Each number is 200 + 30 x the weight over its row's rms, rounded and kept within 0 to 999. Layers, rows and columns count from 0. The size before them is the row's rms in percent of the matrix's.

# layer 5 attention value, 128x64, rms 0.151, rows 36-63, columns 0-63
118,211,242,221,210,195,165,219,228,155,244,125,209,229,267,214,181,211,196,207,198,148,168,197,202,136,207,150,205,166,245,164,234,204,210,221,232,201,186,239,196,193,192,201,203,227,169,172,164,189,165,237,189,225,153,251,224,199,170,175,215,227,200,189,248
096,204,147,235,161,189,204,214,201,193,117,246,265,201,242,197,189,178,180,194,226,178,219,175,189,221,199,206,200,209,167,188,228,223,202,178,218,233,161,172,207,198,203,201,216,174,185,225,198,155,182,153,178,123,241,239,221,186,186,152,193,189,238,128,214
099,182,170,203,185,226,194,223,195,115,135,173,189,207,236,187,138,163,187,192,210,186,228,195,173,205,209,247,198,184,271,196,222,208,230,233,183,207,181,193,210,159,226,218,217,229,182,182,216,202,212,199,207,184,197,260,218,234,203,238,152,169,267,187,257
096,212,244,170,255,210,189,171,224,246,218,200,239,204,193,211,199,144,210,192,187,153,255,245,157,189,201,182,211,208,223,230,165,182,203,204,172,156,201,238,175,197,189,218,188,220,211,213,168,159,230,111,178,213,158,216,196,164,215,218,238,170,178,266,211
111,212,237,157,139,220,229,201,195,205,240,218,162,218,252,173,210,202,151,192,237,183,169,166,238,194,216,249,177,200,188,216,180,232,202,197,172,211,156,219,212,221,212,194,268,183,188,203,205,157,203,207,227,215,184,269,195,198,205,107,205,166,243,213,216
104,199,201,165,247,191,235,184,165,223,178,257,180,178,187,219,187,204,235,189,179,228,258,253,162,228,188,220,206,201,166,206,174,164,213,192,181,141,264,177,206,232,183,186,154,174,223,194,159,193,167,163,151,198,225,237,191,159,219,214,161,249,162,212,171
097,204,230,232,169,188,197,194,202,235,243,172,232,234,299,185,145,189,193,205,251,182,153,209,235,151,225,159,170,191,229,224,221,204,233,206,126,178,175,201,217,171,205,217,229,196,193,236,189,184,207,216,182,143,180,181,235,208,157,185,205,216,235,188,211
081,202,175,206,194,208,192,209,179,146,215,170,262,208,197,204,194,212,224,187,150,201,201,184,225,171,174,183,196,180,221,210,251,210,258,182,242,250,216,198,212,194,198,223,293,217,145,219,206,262,135,209,184,224,202,207,225,228,193,146,248,208,222,176,184
094,200,179,248,173,229,171,166,219,233,151,217,190,209,206,203,245,169,210,185,216,238,230,148,215,240,213,170,198,217,225,205,189,182,182,195,233,217,149,189,218,207,226,211,156,228,221,211,224,186,249,197,223,124,225,277,206,219,156,171,203,224,183,135,226
107,186,183,234,192,219,187,211,235,236,170,214,155,238,214,209,206,235,99,201,206,207,160,209,251,189,209,212,199,226,178,204,224,188,219,239,201,143,226,178,198,207,197,158,196,184,225,172,237,205,200,222,202,185,189,150,209,198,161,172,249,185,207,107,162
118,163,183,191,257,229,166,195,195,179,147,192,198,164,204,229,190,197,209,184,164,160,242,227,191,194,196,208,212,188,260,169,189,164,216,285,177,180,252,174,184,152,191,159,199,211,250,165,184,214,196,203,191,259,191,231,229,256,223,241,194,221,211,194,230
098,230,186,233,149,169,212,216,157,157,192,159,209,209,221,189,199,208,239,209,217,275,175,174,190,201,226,193,141,161,232,220,206,215,157,186,206,261,150,207,228,181,235,234,212,209,160,223,237,207,238,253,225,183,203,237,172,215,166,199,195,178,228,236,243
088,206,207,236,175,173,203,196,180,180,217,146,174,236,248,193,212,230,256,205,194,222,130,177,203,140,218,152,174,164,246,197,250,213,163,203,184,200,184,189,216,204,211,162,249,229,184,199,163,208,190,244,247,195,185,172,201,172,192,187,246,228,224,262,231
104,230,163,245,170,219,206,205,179,269,186,211,215,173,169,193,200,267,147,204,227,198,147,224,254,212,203,172,178,225,167,186,223,231,219,167,165,222,196,207,197,211,218,182,241,176,201,222,212,195,134,226,177,202,202,124,212,175,225,156,205,186,226,239,163
095,200,205,177,192,211,177,160,242,168,227,177,198,203,232,210,269,231,195,200,185,184,184,241,234,184,182,183,215,194,218,147,189,218,161,206,221,230,155,238,163,188,176,141,257,208,207,149,232,159,206,180,252,214,203,220,196,237,221,175,215,234,206,125,241
108,194,200,249,189,179,173,238,188,171,148,172,250,234,206,193,166,174,235,216,196,212,236,151,191,186,210,222,229,219,228,160,238,178,215,176,263,171,182,160,199,188,197,226,223,214,208,194,177,200,192,192,171,173,209,280,257,215,166,158,239,172,171,159,237
090,222,183,179,237,178,228,196,175,241,168,270,230,230,175,225,135,192,222,201,162,172,225,225,165,233,194,221,244,204,181,190,183,209,191,154,203,182,201,226,176,196,195,198,151,159,233,254,138,193,185,161,175,226,217,180,221,167,227,193,154,188,160,254,208
091,219,205,169,204,231,200,186,239,222,224,206,191,201,189,207,240,183,209,192,190,163,217,249,176,156,187,142,210,181,181,193,202,235,178,206,205,187,160,176,261,254,191,181,123,205,155,187,182,175,235,145,226,160,235,196,218,168,206,193,267,263,219,196,176
105,189,156,256,206,185,169,237,192,206,135,187,241,190,153,205,216,209,209,205,180,232,206,206,239,175,179,183,204,184,197,177,243,169,227,214,251,194,213,191,203,176,183,192,202,217,196,194,222,250,92,251,181,197,181,197,241,224,187,172,236,184,200,147,249
102,186,168,237,153,208,212,195,192,195,234,186,249,222,205,185,157,140,228,192,202,188,238,169,168,227,217,171,222,219,242,171,229,205,170,220,200,181,199,152,239,190,195,228,196,196,218,223,184,184,274,169,229,130,227,262,242,177,191,218,192,165,207,144,218
080,166,148,180,213,165,176,194,198,167,188,195,239,158,150,211,206,162,221,203,182,237,264,181,211,210,178,218,267,232,197,186,197,141,214,184,194,189,246,182,202,221,190,209,200,214,232,191,175,212,236,165,210,174,268,192,144,174,192,231,214,150,148,220,163
097,185,168,198,163,222,219,246,187,190,207,242,166,188,248,177,181,170,192,189,231,193,232,150,206,234,198,222,156,216,164,254,172,212,207,143,198,210,155,235,215,232,212,170,217,187,182,250,238,172,241,206,179,138,194,252,170,168,208,161,183,185,259,192,210
103,212,185,196,170,226,223,167,193,233,218,228,185,190,189,171,264,188,183,200,198,227,236,201,166,264,196,199,179,210,154,239,115,236,173,151,204,266,167,215,225,231,223,226,189,217,168,205,213,174,229,128,225,198,197,216,151,210,235,191,167,185,215,196,195
095,191,228,168,180,192,241,209,192,230,246,272,140,251,227,180,170,189,175,185,231,199,199,140,202,225,221,204,178,232,170,230,194,195,211,193,149,152,190,143,204,207,211,163,198,200,225,280,221,139,221,202,183,185,190,194,201,187,188,152,217,193,236,188,184
122,182,182,181,197,174,188,206,165,193,175,270,233,184,122,196,210,188,256,210,193,227,202,224,214,172,201,228,180,171,172,247,187,174,190,140,206,212,228,223,220,200,207,273,142,184,187,224,195,219,243,214,180,128,220,205,208,197,158,199,171,186,194,257,197
141,207,221,184,251,197,243,190,197,254,234,285,191,156,173,189,189,207,233,211,194,200,202,215,191,238,185,215,207,193,135,230,148,169,217,166,193,158,237,228,199,240,200,194,154,173,232,199,191,178,232,174,189,208,210,180,181,147,265,222,171,226,203,224,162
095,221,203,233,217,175,165,212,220,175,176,139,239,253,242,221,201,196,188,214,186,228,247,173,209,172,192,150,231,223,247,157,223,189,207,230,258,202,216,186,253,210,201,199,238,243,203,188,180,234,186,196,192,183,174,195,197,173,155,185,235,193,165,111,218
096,199,161,158,165,216,227,205,211,150,165,210,145,192,206,183,248,210,197,198,206,193,208,164,161,278,181,213,206,255,204,189,169,228,135,221,210,212,229,162,239,222,207,163,232,189,218,203,222,180,272,174,205,220,241,193,171,200,222,230,217,149,231,177,182
# layer 5 attention output (transposed), 128x64, rms 0.104, rows 36-63, columns 0-63
121,222,212,194,165,230,183,187,167,225,198,204,219,209,197,216,209,257,216,206,177,148,241,200,224,218,206,140,141,208,220,151,212,213,218,195,113,199,246,243,184,222,203,271,174,235,253,184,257,219,192,218,198,186,178,233,199,183,200,254,207,188,182,193,208
089,207,206,160,216,224,208,233,240,190,232,185,218,206,172,214,183,177,141,223,205,201,176,172,187,126,267,208,241,188,178,213,198,171,245,209,214,213,190,136,205,236,255,236,258,243,195,207,168,187,194,248,250,172,185,203,200,204,159,177,174,181,175,237,190
098,210,230,166,220,253,175,231,208,187,177,186,224,181,175,215,215,243,202,200,190,111,219,192,202,190,222,154,197,186,261,185,231,212,197,201,164,163,247,215,212,218,251,248,199,196,238,157,157,151,172,221,157,217,208,171,187,184,220,241,166,193,184,189,145
096,178,247,201,224,193,235,187,219,195,224,216,243,209,274,140,157,208,211,211,191,216,180,207,206,247,204,217,133,182,194,132,263,195,187,166,210,182,201,207,178,197,204,162,194,120,187,211,243,186,198,198,162,213,188,178,224,191,227,167,224,204,181,173,250
110,123,186,201,219,197,175,190,219,174,219,184,243,189,143,176,189,179,230,269,255,199,187,161,227,217,223,178,242,220,211,202,163,156,248,189,219,151,202,179,204,193,199,217,180,241,210,230,248,213,224,231,210,143,217,233,206,193,148,204,174,156,168,184,200
116,195,225,232,237,180,219,203,229,192,193,237,213,189,215,166,164,182,208,175,191,246,185,211,178,198,206,251,177,167,185,175,199,203,135,214,262,192,113,209,253,164,217,147,230,140,141,197,175,198,218,178,226,249,192,193,200,209,222,161,208,233,196,211,195
106,218,202,164,183,219,161,215,212,238,212,209,247,207,167,182,194,199,165,201,201,190,215,167,215,210,224,179,222,208,234,167,184,159,252,203,168,202,216,200,175,174,200,227,168,235,310,176,250,195,157,220,154,149,186,243,258,226,183,218,204,187,194,209,245
080,213,169,176,169,196,199,182,208,183,178,167,210,209,236,272,205,199,190,176,187,154,244,216,212,179,271,180,171,208,220,185,140,200,232,180,177,220,217,207,181,204,194,222,201,218,203,147,171,244,227,244,180,207,180,196,151,210,200,261,181,176,174,265,267
089,247,203,215,152,271,198,227,249,213,292,180,211,192,174,204,245,215,197,228,197,183,197,185,206,169,172,201,216,202,166,225,214,156,249,182,217,216,175,178,201,212,219,253,221,222,224,228,181,181,126,174,240,217,157,177,220,192,164,167,194,213,172,190,211
101,194,198,226,126,189,181,218,154,233,255,203,223,214,163,201,206,219,174,172,220,255,165,241,229,183,175,184,251,210,187,243,165,187,251,200,201,216,187,186,181,210,217,244,162,238,169,190,197,176,150,218,191,153,240,229,225,243,178,210,167,143,180,196,189
120,219,233,197,216,243,205,235,170,162,190,176,204,173,228,170,179,233,209,139,172,212,229,253,194,228,218,206,126,167,202,224,256,215,147,192,209,207,205,253,227,207,228,251,165,175,187,190,172,157,169,183,150,233,199,191,168,204,243,250,195,209,193,184,185
107,264,148,158,202,245,170,199,208,180,192,184,177,216,188,223,258,196,204,219,221,118,210,141,210,205,222,184,257,203,227,208,184,189,255,214,149,195,237,204,198,173,187,210,179,245,276,204,183,248,200,185,213,183,209,171,211,174,202,183,176,220,229,217,193
093,235,158,166,174,234,179,197,165,217,206,184,178,216,208,204,213,209,243,156,208,159,221,177,209,223,216,154,192,199,218,194,180,198,247,220,126,220,242,245,159,162,175,229,164,236,284,216,244,249,175,211,206,169,206,256,197,193,200,189,157,201,202,193,202
101,201,201,195,192,147,234,217,179,198,190,168,180,228,163,211,193,150,147,151,248,279,173,177,192,201,220,193,233,246,173,244,129,220,224,203,205,205,200,172,194,191,166,196,220,236,191,212,198,211,213,218,242,129,211,219,255,221,205,191,200,159,227,228,212
099,167,187,227,202,231,202,241,172,180,262,187,202,192,196,215,192,251,210,247,166,197,216,206,215,244,189,150,207,203,126,240,205,205,231,181,152,200,217,243,167,241,192,281,178,219,207,212,269,213,195,211,198,170,193,246,156,193,186,219,203,163,218,174,195
112,221,206,178,169,251,177,164,194,194,222,165,161,223,219,220,211,228,200,161,184,130,269,209,194,149,227,197,190,204,233,154,183,161,210,185,186,230,196,170,230,248,262,259,222,231,210,182,156,188,182,215,217,187,207,207,166,184,207,213,181,234,134,214,213
105,191,245,188,246,170,260,167,204,193,167,194,148,201,216,135,179,151,188,181,191,247,201,205,198,169,182,269,213,179,186,174,234,196,163,208,250,187,168,183,232,191,199,124,229,152,163,196,190,179,237,204,251,224,214,168,181,201,198,176,224,210,193,216,203
088,204,213,235,207,172,187,208,214,177,244,218,237,202,251,172,197,235,205,235,145,224,104,204,199,167,203,175,155,191,180,216,201,214,207,221,200,228,216,202,151,168,191,182,245,174,231,226,257,227,183,241,213,202,168,278,235,184,162,197,226,202,215,188,217
106,267,180,178,146,219,189,220,141,207,189,141,185,218,216,250,215,211,147,135,190,172,227,227,213,166,245,207,188,215,192,204,168,199,212,178,196,232,216,180,219,234,237,259,200,231,158,179,148,229,175,178,217,215,210,194,193,220,240,230,181,209,156,233,204
103,223,211,215,213,259,208,183,247,234,212,186,182,211,237,184,197,240,217,208,203,177,235,197,179,144,188,190,207,207,214,193,218,148,243,193,224,213,216,168,183,199,233,231,253,232,268,168,166,166,169,260,167,193,182,217,220,145,184,169,196,274,162,207,197
084,204,201,203,162,202,240,190,226,178,222,230,179,211,243,255,192,224,214,160,233,204,243,240,188,192,189,239,156,202,206,206,204,202,131,214,231,221,197,196,219,222,226,162,244,192,149,172,199,174,211,219,171,241,185,141,132,193,237,145,181,245,160,196,221
100,191,205,192,225,196,184,211,248,173,225,206,243,194,155,231,157,161,206,292,256,212,116,159,202,180,195,189,252,197,197,176,184,158,216,209,223,167,198,148,223,178,173,184,254,206,198,212,181,197,233,227,222,208,214,152,196,227,189,179,201,197,167,223,183
119,188,180,223,255,163,232,181,285,173,227,202,235,177,181,224,204,174,206,262,203,223,162,164,194,211,184,207,220,216,168,226,207,197,211,188,264,167,178,177,191,213,153,148,224,171,174,231,192,236,244,205,242,220,174,150,224,173,179,158,213,176,228,203,183
103,172,205,194,231,216,157,205,226,238,229,231,224,211,188,200,185,136,210,236,239,290,159,186,218,156,201,227,243,178,218,170,181,141,219,195,285,183,180,191,199,154,189,172,202,194,210,238,194,161,185,217,206,185,231,221,219,237,170,186,177,208,169,190,206
120,190,199,179,190,194,213,221,180,157,169,202,230,215,222,196,189,143,188,203,201,150,194,184,188,171,246,265,256,197,202,201,228,182,162,235,219,252,171,175,233,185,232,123,224,186,192,207,204,199,196,162,207,253,221,148,226,222,204,148,262,222,214,221,226
139,171,209,230,236,169,229,194,216,184,177,229,217,204,181,174,160,157,214,223,200,266,157,208,207,199,210,247,212,175,196,194,208,198,174,199,256,202,117,199,201,168,188,135,238,137,148,218,228,207,226,183,210,226,224,175,231,228,226,162,243,234,202,190,219
104,258,182,180,131,245,193,149,209,224,239,199,196,222,221,234,216,278,226,147,194,164,254,202,184,181,173,192,149,201,203,185,181,197,225,190,160,214,241,189,173,232,205,283,192,216,216,158,209,208,187,209,206,191,192,204,159,176,200,205,178,200,171,228,230
096,162,149,199,255,203,218,179,238,169,224,209,182,203,202,263,171,233,219,225,252,223,163,233,158,181,155,201,190,185,194,277,194,194,197,231,250,150,177,183,198,196,191,188,209,198,205,210,129,204,229,241,217,213,225,197,166,169,191,167,157,207,210,191,155
# layer 5 attention query, 128x64, rms 0.192, rows 64-90, columns 0-63
113,238,213,204,167,174,192,234,180,150,167,211,247,236,164,229,243,153,167,243,160,248,254,217,223,212,203,223,220,235,215,139,227,171,188,202,216,202,230,228,179,204,172,221,197,234,251,182,153,203,193,155,179,211,178,160,170,151,202,205,173,182,186,197,234
104,205,214,211,250,199,222,177,249,254,246,207,152,200,235,177,170,266,201,186,216,137,143,183,170,191,213,210,180,151,156,258,191,238,198,198,216,206,193,154,218,182,227,181,168,186,188,200,239,154,167,193,208,147,211,206,184,208,204,258,217,203,226,203,202
112,237,187,166,175,186,158,250,195,156,223,159,211,187,196,215,193,171,214,205,182,214,274,180,239,171,201,184,214,241,219,184,216,161,242,184,252,229,238,214,228,195,154,192,233,209,219,184,157,233,170,197,122,231,173,228,212,180,170,160,194,222,176,213,246
122,183,236,153,205,196,188,207,177,188,258,189,225,216,223,232,193,164,232,237,173,220,211,208,207,141,199,176,178,204,228,152,209,205,246,191,235,215,199,204,195,166,193,222,219,252,246,159,239,128,173,230,150,179,158,191,189,195,173,156,184,227,161,193,257
116,216,204,215,207,193,151,239,240,220,152,221,192,224,175,139,227,230,156,141,192,221,243,183,241,232,226,218,249,214,204,219,208,201,145,217,176,200,144,222,201,181,156,159,173,160,170,235,163,237,228,201,223,213,221,190,184,238,232,246,228,175,195,203,198
075,246,196,247,201,273,201,171,198,172,207,194,215,222,197,195,157,163,191,213,181,194,191,204,193,193,179,185,189,182,164,185,179,145,178,164,165,251,169,247,209,273,149,185,243,196,223,182,197,222,147,178,168,246,234,226,188,225,228,243,163,219,170,212,225
080,190,212,209,166,214,268,141,200,161,236,201,209,235,230,255,184,186,187,193,190,159,205,191,245,190,154,244,213,171,220,248,147,213,175,233,188,182,185,214,152,193,239,193,163,185,162,204,220,226,177,176,207,229,172,175,197,197,179,262,203,226,168,262,179
075,231,197,199,199,173,183,135,226,209,224,161,256,194,201,222,206,199,139,222,192,183,211,182,200,168,207,254,175,215,196,221,221,147,158,179,191,190,198,187,198,189,161,151,189,199,132,222,185,222,185,229,236,275,225,159,170,202,268,158,203,202,214,230,203
078,193,195,199,228,193,191,235,254,239,216,162,172,223,225,176,197,228,177,170,233,202,127,187,150,185,224,168,199,219,222,255,234,214,200,228,185,181,189,125,212,185,193,182,158,223,228,186,234,145,165,190,200,155,198,157,215,243,190,218,230,187,258,210,227
095,206,154,241,169,182,184,233,187,191,164,194,237,177,183,220,242,136,159,222,157,248,207,195,255,235,207,200,200,241,208,152,182,167,203,191,181,188,166,247,217,162,157,206,225,201,218,222,176,210,221,204,251,203,195,166,214,162,233,155,195,191,143,253,210
119,224,189,247,219,207,184,237,179,120,145,150,213,187,183,208,252,207,219,214,179,187,259,158,229,218,198,184,192,230,221,217,187,143,156,174,165,227,161,208,201,210,215,215,185,219,214,207,202,225,200,212,156,267,244,237,170,178,202,149,216,184,181,232,206
127,207,203,158,171,202,183,247,202,161,167,135,215,195,219,209,238,185,214,217,162,213,265,193,241,199,209,175,214,243,244,208,225,173,129,195,199,212,167,235,221,180,172,170,182,226,170,240,150,222,239,224,151,241,180,211,161,198,222,231,220,204,160,229,200
124,171,156,267,177,204,255,144,242,230,190,225,178,190,179,199,146,214,186,186,248,185,177,199,162,236,185,212,210,167,154,224,195,233,237,205,233,161,243,134,174,226,252,201,204,186,201,192,241,207,180,173,224,196,194,164,227,187,212,174,190,214,236,159,200
082,250,199,201,247,186,236,180,164,195,237,201,201,189,215,246,175,224,243,208,143,148,154,188,170,189,185,165,178,197,163,273,182,176,203,205,221,198,255,168,243,227,201,238,217,211,238,136,230,183,181,194,143,185,209,193,213,206,192,149,175,195,223,204,204
080,148,204,194,167,176,203,148,274,240,180,187,205,233,202,214,204,208,149,176,215,195,174,212,213,255,204,222,225,197,196,216,214,220,174,259,196,161,190,171,197,181,222,173,169,159,178,213,197,251,241,207,218,165,165,148,246,188,188,273,203,230,195,246,202
094,159,165,218,187,224,168,255,218,147,226,189,193,192,215,183,257,174,186,177,249,188,182,229,217,132,216,168,188,238,276,209,237,254,181,209,161,192,190,236,155,212,195,197,186,211,235,207,196,202,190,259,165,183,159,231,204,207,161,229,174,211,212,215,210
067,160,233,178,161,252,152,197,249,186,160,155,202,201,214,187,188,173,149,211,258,205,252,222,256,195,215,196,199,239,238,136,170,195,211,182,185,208,145,190,169,176,204,161,196,200,182,239,207,180,182,236,238,240,214,177,170,215,201,223,204,188,162,233,230
089,246,205,187,209,234,224,106,144,216,222,180,237,199,208,225,169,210,187,234,196,229,235,179,156,247,193,212,156,204,182,201,193,134,148,189,169,201,223,190,214,252,220,159,205,202,173,237,212,218,183,183,221,272,210,220,199,183,209,224,206,173,197,184,160
090,158,161,168,202,228,186,168,270,201,234,176,226,167,172,187,198,218,179,168,220,166,215,186,232,214,229,189,215,197,226,216,230,197,196,210,176,157,225,168,224,202,165,182,238,206,237,211,205,148,208,248,211,184,165,196,194,198,174,214,151,318,202,192,178
089,162,203,161,179,156,212,221,250,224,134,186,190,218,199,224,214,183,194,176,176,178,179,231,243,197,176,243,244,205,186,188,197,217,222,204,170,255,220,229,246,133,202,209,192,181,188,192,139,226,170,176,186,148,174,169,205,214,210,253,189,272,187,211,219
088,243,212,217,214,247,195,185,130,151,198,188,243,196,221,215,219,176,186,240,226,250,249,203,183,178,164,178,168,222,237,201,203,165,144,189,175,222,189,253,191,234,195,176,195,208,149,194,195,250,153,184,188,244,221,236,179,179,212,209,204,131,178,219,202
084,203,213,204,254,182,263,221,219,200,226,204,216,154,198,198,180,233,230,147,190,138,202,191,237,216,200,184,244,162,189,294,188,208,215,230,207,184,232,183,204,176,196,219,248,245,236,132,223,168,201,163,190,182,212,196,212,188,177,180,192,234,217,178,157
090,188,251,184,203,231,205,260,216,201,212,249,185,223,189,178,189,184,211,189,165,170,183,169,209,172,224,168,218,177,210,206,172,239,236,171,159,223,212,232,197,189,186,243,254,231,293,172,210,125,201,158,171,150,217,209,197,191,190,226,196,218,180,156,179
087,233,198,164,252,185,205,203,179,237,223,222,202,194,147,214,210,221,195,193,161,245,195,174,142,210,206,251,184,162,191,221,217,171,204,154,221,249,281,155,239,206,188,189,237,218,183,174,163,199,174,215,169,210,183,213,213,212,184,132,170,251,222,168,214
084,207,214,191,233,245,250,157,220,250,206,213,196,178,179,189,178,226,203,201,167,152,217,196,228,224,182,219,222,171,118,217,193,173,176,192,225,217,173,225,234,188,162,180,247,208,172,193,228,151,212,178,165,246,269,227,199,237,223,206,243,165,182,195,151
089,237,218,169,205,195,242,196,194,236,210,215,186,210,178,207,146,198,235,207,166,152,229,164,202,249,173,223,245,146,123,180,118,178,216,180,210,198,217,171,254,216,218,217,226,213,220,193,212,163,236,146,226,205,220,157,194,218,222,187,207,226,173,194,180
091,197,194,187,175,221,133,242,224,151,203,188,229,212,212,202,253,176,196,215,208,195,217,201,196,192,226,166,191,286,254,141,205,189,196,224,162,206,203,230,204,199,190,231,170,164,182,252,131,208,198,236,217,169,232,186,149,185,216,234,220,180,178,238,168
# layer 5 attention key, 128x64, rms 0.188, rows 64-89, columns 0-63
130,196,209,177,178,187,155,224,203,171,175,162,181,203,166,202,248,186,205,212,215,258,171,201,199,193,217,199,204,198,245,147,221,218,177,221,221,249,264,182,204,129,239,208,152,222,198,227,230,225,163,237,208,239,184,170,206,236,181,180,243,135,228,177,234
111,221,162,197,201,241,226,173,237,205,214,227,189,180,199,196,157,230,217,179,173,188,242,214,209,253,186,195,220,223,149,241,179,186,220,175,236,164,144,237,209,265,180,182,241,195,208,166,160,168,222,208,181,168,206,212,170,169,244,219,144,271,176,210,176
117,169,197,170,196,143,161,222,157,202,187,214,207,209,193,211,223,173,167,216,220,276,148,197,161,185,201,197,270,204,232,144,217,209,212,174,210,255,236,172,174,186,226,233,238,165,189,217,241,226,186,205,221,221,196,161,218,246,197,193,215,177,129,217,190
126,161,194,163,185,168,190,209,187,180,189,207,220,196,228,237,217,180,157,242,242,302,146,209,153,176,202,200,210,209,220,143,218,234,218,203,173,222,171,159,177,178,221,169,213,187,237,218,229,205,179,226,243,227,207,178,211,244,209,189,223,205,126,191,181
127,245,227,209,221,203,155,221,227,205,200,179,185,180,178,142,204,217,245,118,166,149,223,210,233,212,221,184,169,197,199,231,203,154,146,219,217,220,221,261,245,190,169,250,177,223,203,146,160,197,237,186,184,198,203,250,178,204,224,201,178,193,232,219,204
078,243,190,272,219,213,174,244,137,221,202,193,207,181,158,163,161,211,193,158,207,204,187,210,204,143,230,238,197,200,212,210,195,167,156,197,124,177,173,219,217,213,183,205,211,120,188,194,240,224,223,206,232,213,218,222,164,218,233,237,202,221,209,149,201
086,207,140,131,203,213,232,197,196,153,254,240,203,197,172,197,210,227,189,196,143,188,215,179,264,236,222,228,241,191,177,191,188,203,226,119,228,160,182,177,213,224,173,180,205,177,225,224,194,221,231,205,214,221,255,189,206,223,195,248,184,235,167,218,167
083,214,165,204,171,209,226,187,221,223,254,186,228,229,183,267,251,127,225,238,198,167,203,192,243,199,218,208,175,247,211,210,227,176,177,180,189,196,194,209,187,185,201,181,221,193,231,231,211,231,183,134,233,182,142,179,158,168,150,189,172,207,224,174,144
066,186,146,154,193,188,204,217,197,209,202,130,187,202,208,195,221,158,206,210,175,179,255,180,214,176,174,264,266,208,206,150,216,197,167,193,261,213,266,219,198,185,208,193,207,215,179,252,222,221,213,157,168,179,257,228,222,156,234,197,192,177,226,205,205
088,205,201,167,151,187,171,236,182,138,175,215,195,242,204,180,254,197,217,204,219,217,172,204,183,173,213,207,238,230,210,181,211,212,214,275,218,268,256,187,134,168,190,223,180,230,183,196,199,200,179,206,188,211,161,152,211,256,191,171,203,152,208,219,245
109,143,230,175,158,180,165,175,197,188,158,194,276,256,250,234,189,207,190,236,232,239,169,207,199,188,203,208,186,134,246,155,238,179,194,231,178,210,188,168,197,189,214,238,208,216,212,184,220,201,196,225,234,226,227,179,176,227,222,200,220,202,125,189,167
120,186,197,245,190,200,209,194,201,169,194,199,241,232,228,238,202,250,182,219,215,232,194,165,279,208,214,244,231,196,219,164,257,173,191,227,136,129,177,162,181,190,188,129,219,236,210,219,177,198,185,197,215,215,208,163,187,183,187,173,220,182,177,143,183
107,220,206,206,237,176,222,166,164,218,195,200,208,145,237,166,178,168,252,167,186,227,182,220,143,217,201,118,155,165,243,219,175,205,205,196,265,228,216,209,228,186,209,240,173,198,248,163,209,196,200,245,184,213,177,255,207,238,204,234,184,175,219,223,198
085,176,199,154,181,190,231,220,175,219,191,211,171,205,223,181,177,218,141,231,265,210,168,225,196,153,216,244,197,218,172,189,199,204,270,151,164,209,187,157,182,261,189,173,251,131,236,206,216,223,161,213,209,203,236,155,195,224,199,176,213,241,192,208,199
086,237,179,221,202,162,221,168,217,189,265,228,225,207,192,193,232,190,232,176,160,139,223,145,218,227,220,194,237,242,185,190,176,211,173,161,256,165,245,192,227,187,179,205,232,249,208,199,173,159,221,204,178,184,139,154,235,147,167,196,202,183,205,204,185
091,224,220,130,179,197,203,216,141,175,123,201,210,269,208,208,166,205,182,189,186,154,227,190,202,201,190,202,207,215,213,217,204,182,207,197,188,197,195,243,231,199,205,259,214,205,120,174,192,226,151,191,192,235,239,188,188,220,240,267,189,171,243,221,191
067,219,207,213,176,229,215,231,221,171,175,217,229,283,181,250,190,205,220,211,176,207,219,170,251,243,224,179,181,207,256,216,209,172,126,225,214,164,213,209,196,151,222,213,196,254,186,188,144,196,208,173,246,217,153,177,215,197,209,223,185,155,189,160,167
091,225,218,210,213,260,213,203,204,218,277,234,202,180,147,260,183,171,205,264,169,215,186,200,239,165,214,210,173,227,173,197,179,188,171,167,171,161,195,168,205,222,208,154,171,173,234,220,229,259,212,147,219,191,161,198,189,193,175,201,197,261,196,173,196
091,242,219,190,211,158,246,153,203,228,214,196,231,239,213,190,161,143,233,168,215,162,207,175,177,200,248,207,196,194,248,188,207,195,181,197,186,158,249,230,216,189,212,212,225,235,196,165,206,199,128,198,177,161,147,156,220,163,159,209,197,149,255,213,199
088,207,130,226,248,186,186,206,177,177,190,226,176,182,180,171,218,249,229,161,185,167,250,205,151,200,187,211,254,221,218,199,231,221,183,221,231,174,226,214,198,200,171,262,214,245,193,206,171,129,177,247,211,234,184,172,205,156,179,196,177,144,208,230,180
088,216,223,197,177,252,183,267,172,182,192,215,177,182,144,251,203,191,185,265,191,205,197,209,251,148,188,245,170,207,184,230,195,170,196,178,118,204,172,182,196,217,179,200,159,200,197,219,226,255,187,189,217,233,229,217,138,223,237,221,196,234,186,180,198
085,180,164,177,210,141,227,157,216,237,185,172,174,129,234,142,198,198,202,188,227,193,173,198,194,209,216,198,229,165,237,236,225,213,264,194,206,199,165,164,213,209,187,188,223,234,208,195,234,203,166,249,169,160,210,187,235,202,188,120,226,195,230,251,211
090,190,206,202,224,190,172,186,212,188,152,180,201,170,269,145,141,279,173,151,231,201,206,236,171,166,202,189,199,161,234,178,244,221,241,219,171,225,186,182,208,204,197,193,223,209,188,132,220,162,215,230,198,211,212,227,243,251,222,193,233,201,221,208,234
081,231,211,253,222,228,224,168,178,281,218,151,183,160,179,188,214,169,191,194,213,206,166,224,125,172,249,206,219,212,195,173,234,221,216,178,205,219,170,204,166,227,183,229,207,211,223,219,197,235,153,169,204,201,122,188,189,180,212,165,161,226,203,173,244
085,213,185,239,206,180,209,157,194,231,259,206,186,122,212,202,188,174,218,184,211,210,137,198,240,185,207,227,200,174,216,207,212,183,161,250,209,231,224,191,207,232,228,128,246,200,250,180,224,208,240,235,165,202,174,219,211,219,164,123,221,229,181,195,200
082,123,182,245,229,220,224,165,222,233,215,229,220,133,219,161,193,210,217,192,220,232,185,232,211,214,199,194,226,169,215,155,232,222,195,188,193,201,201,134,176,219,190,181,220,170,256,219,218,174,249,219,182,184,179,191,247,226,154,150,219,216,145,231,209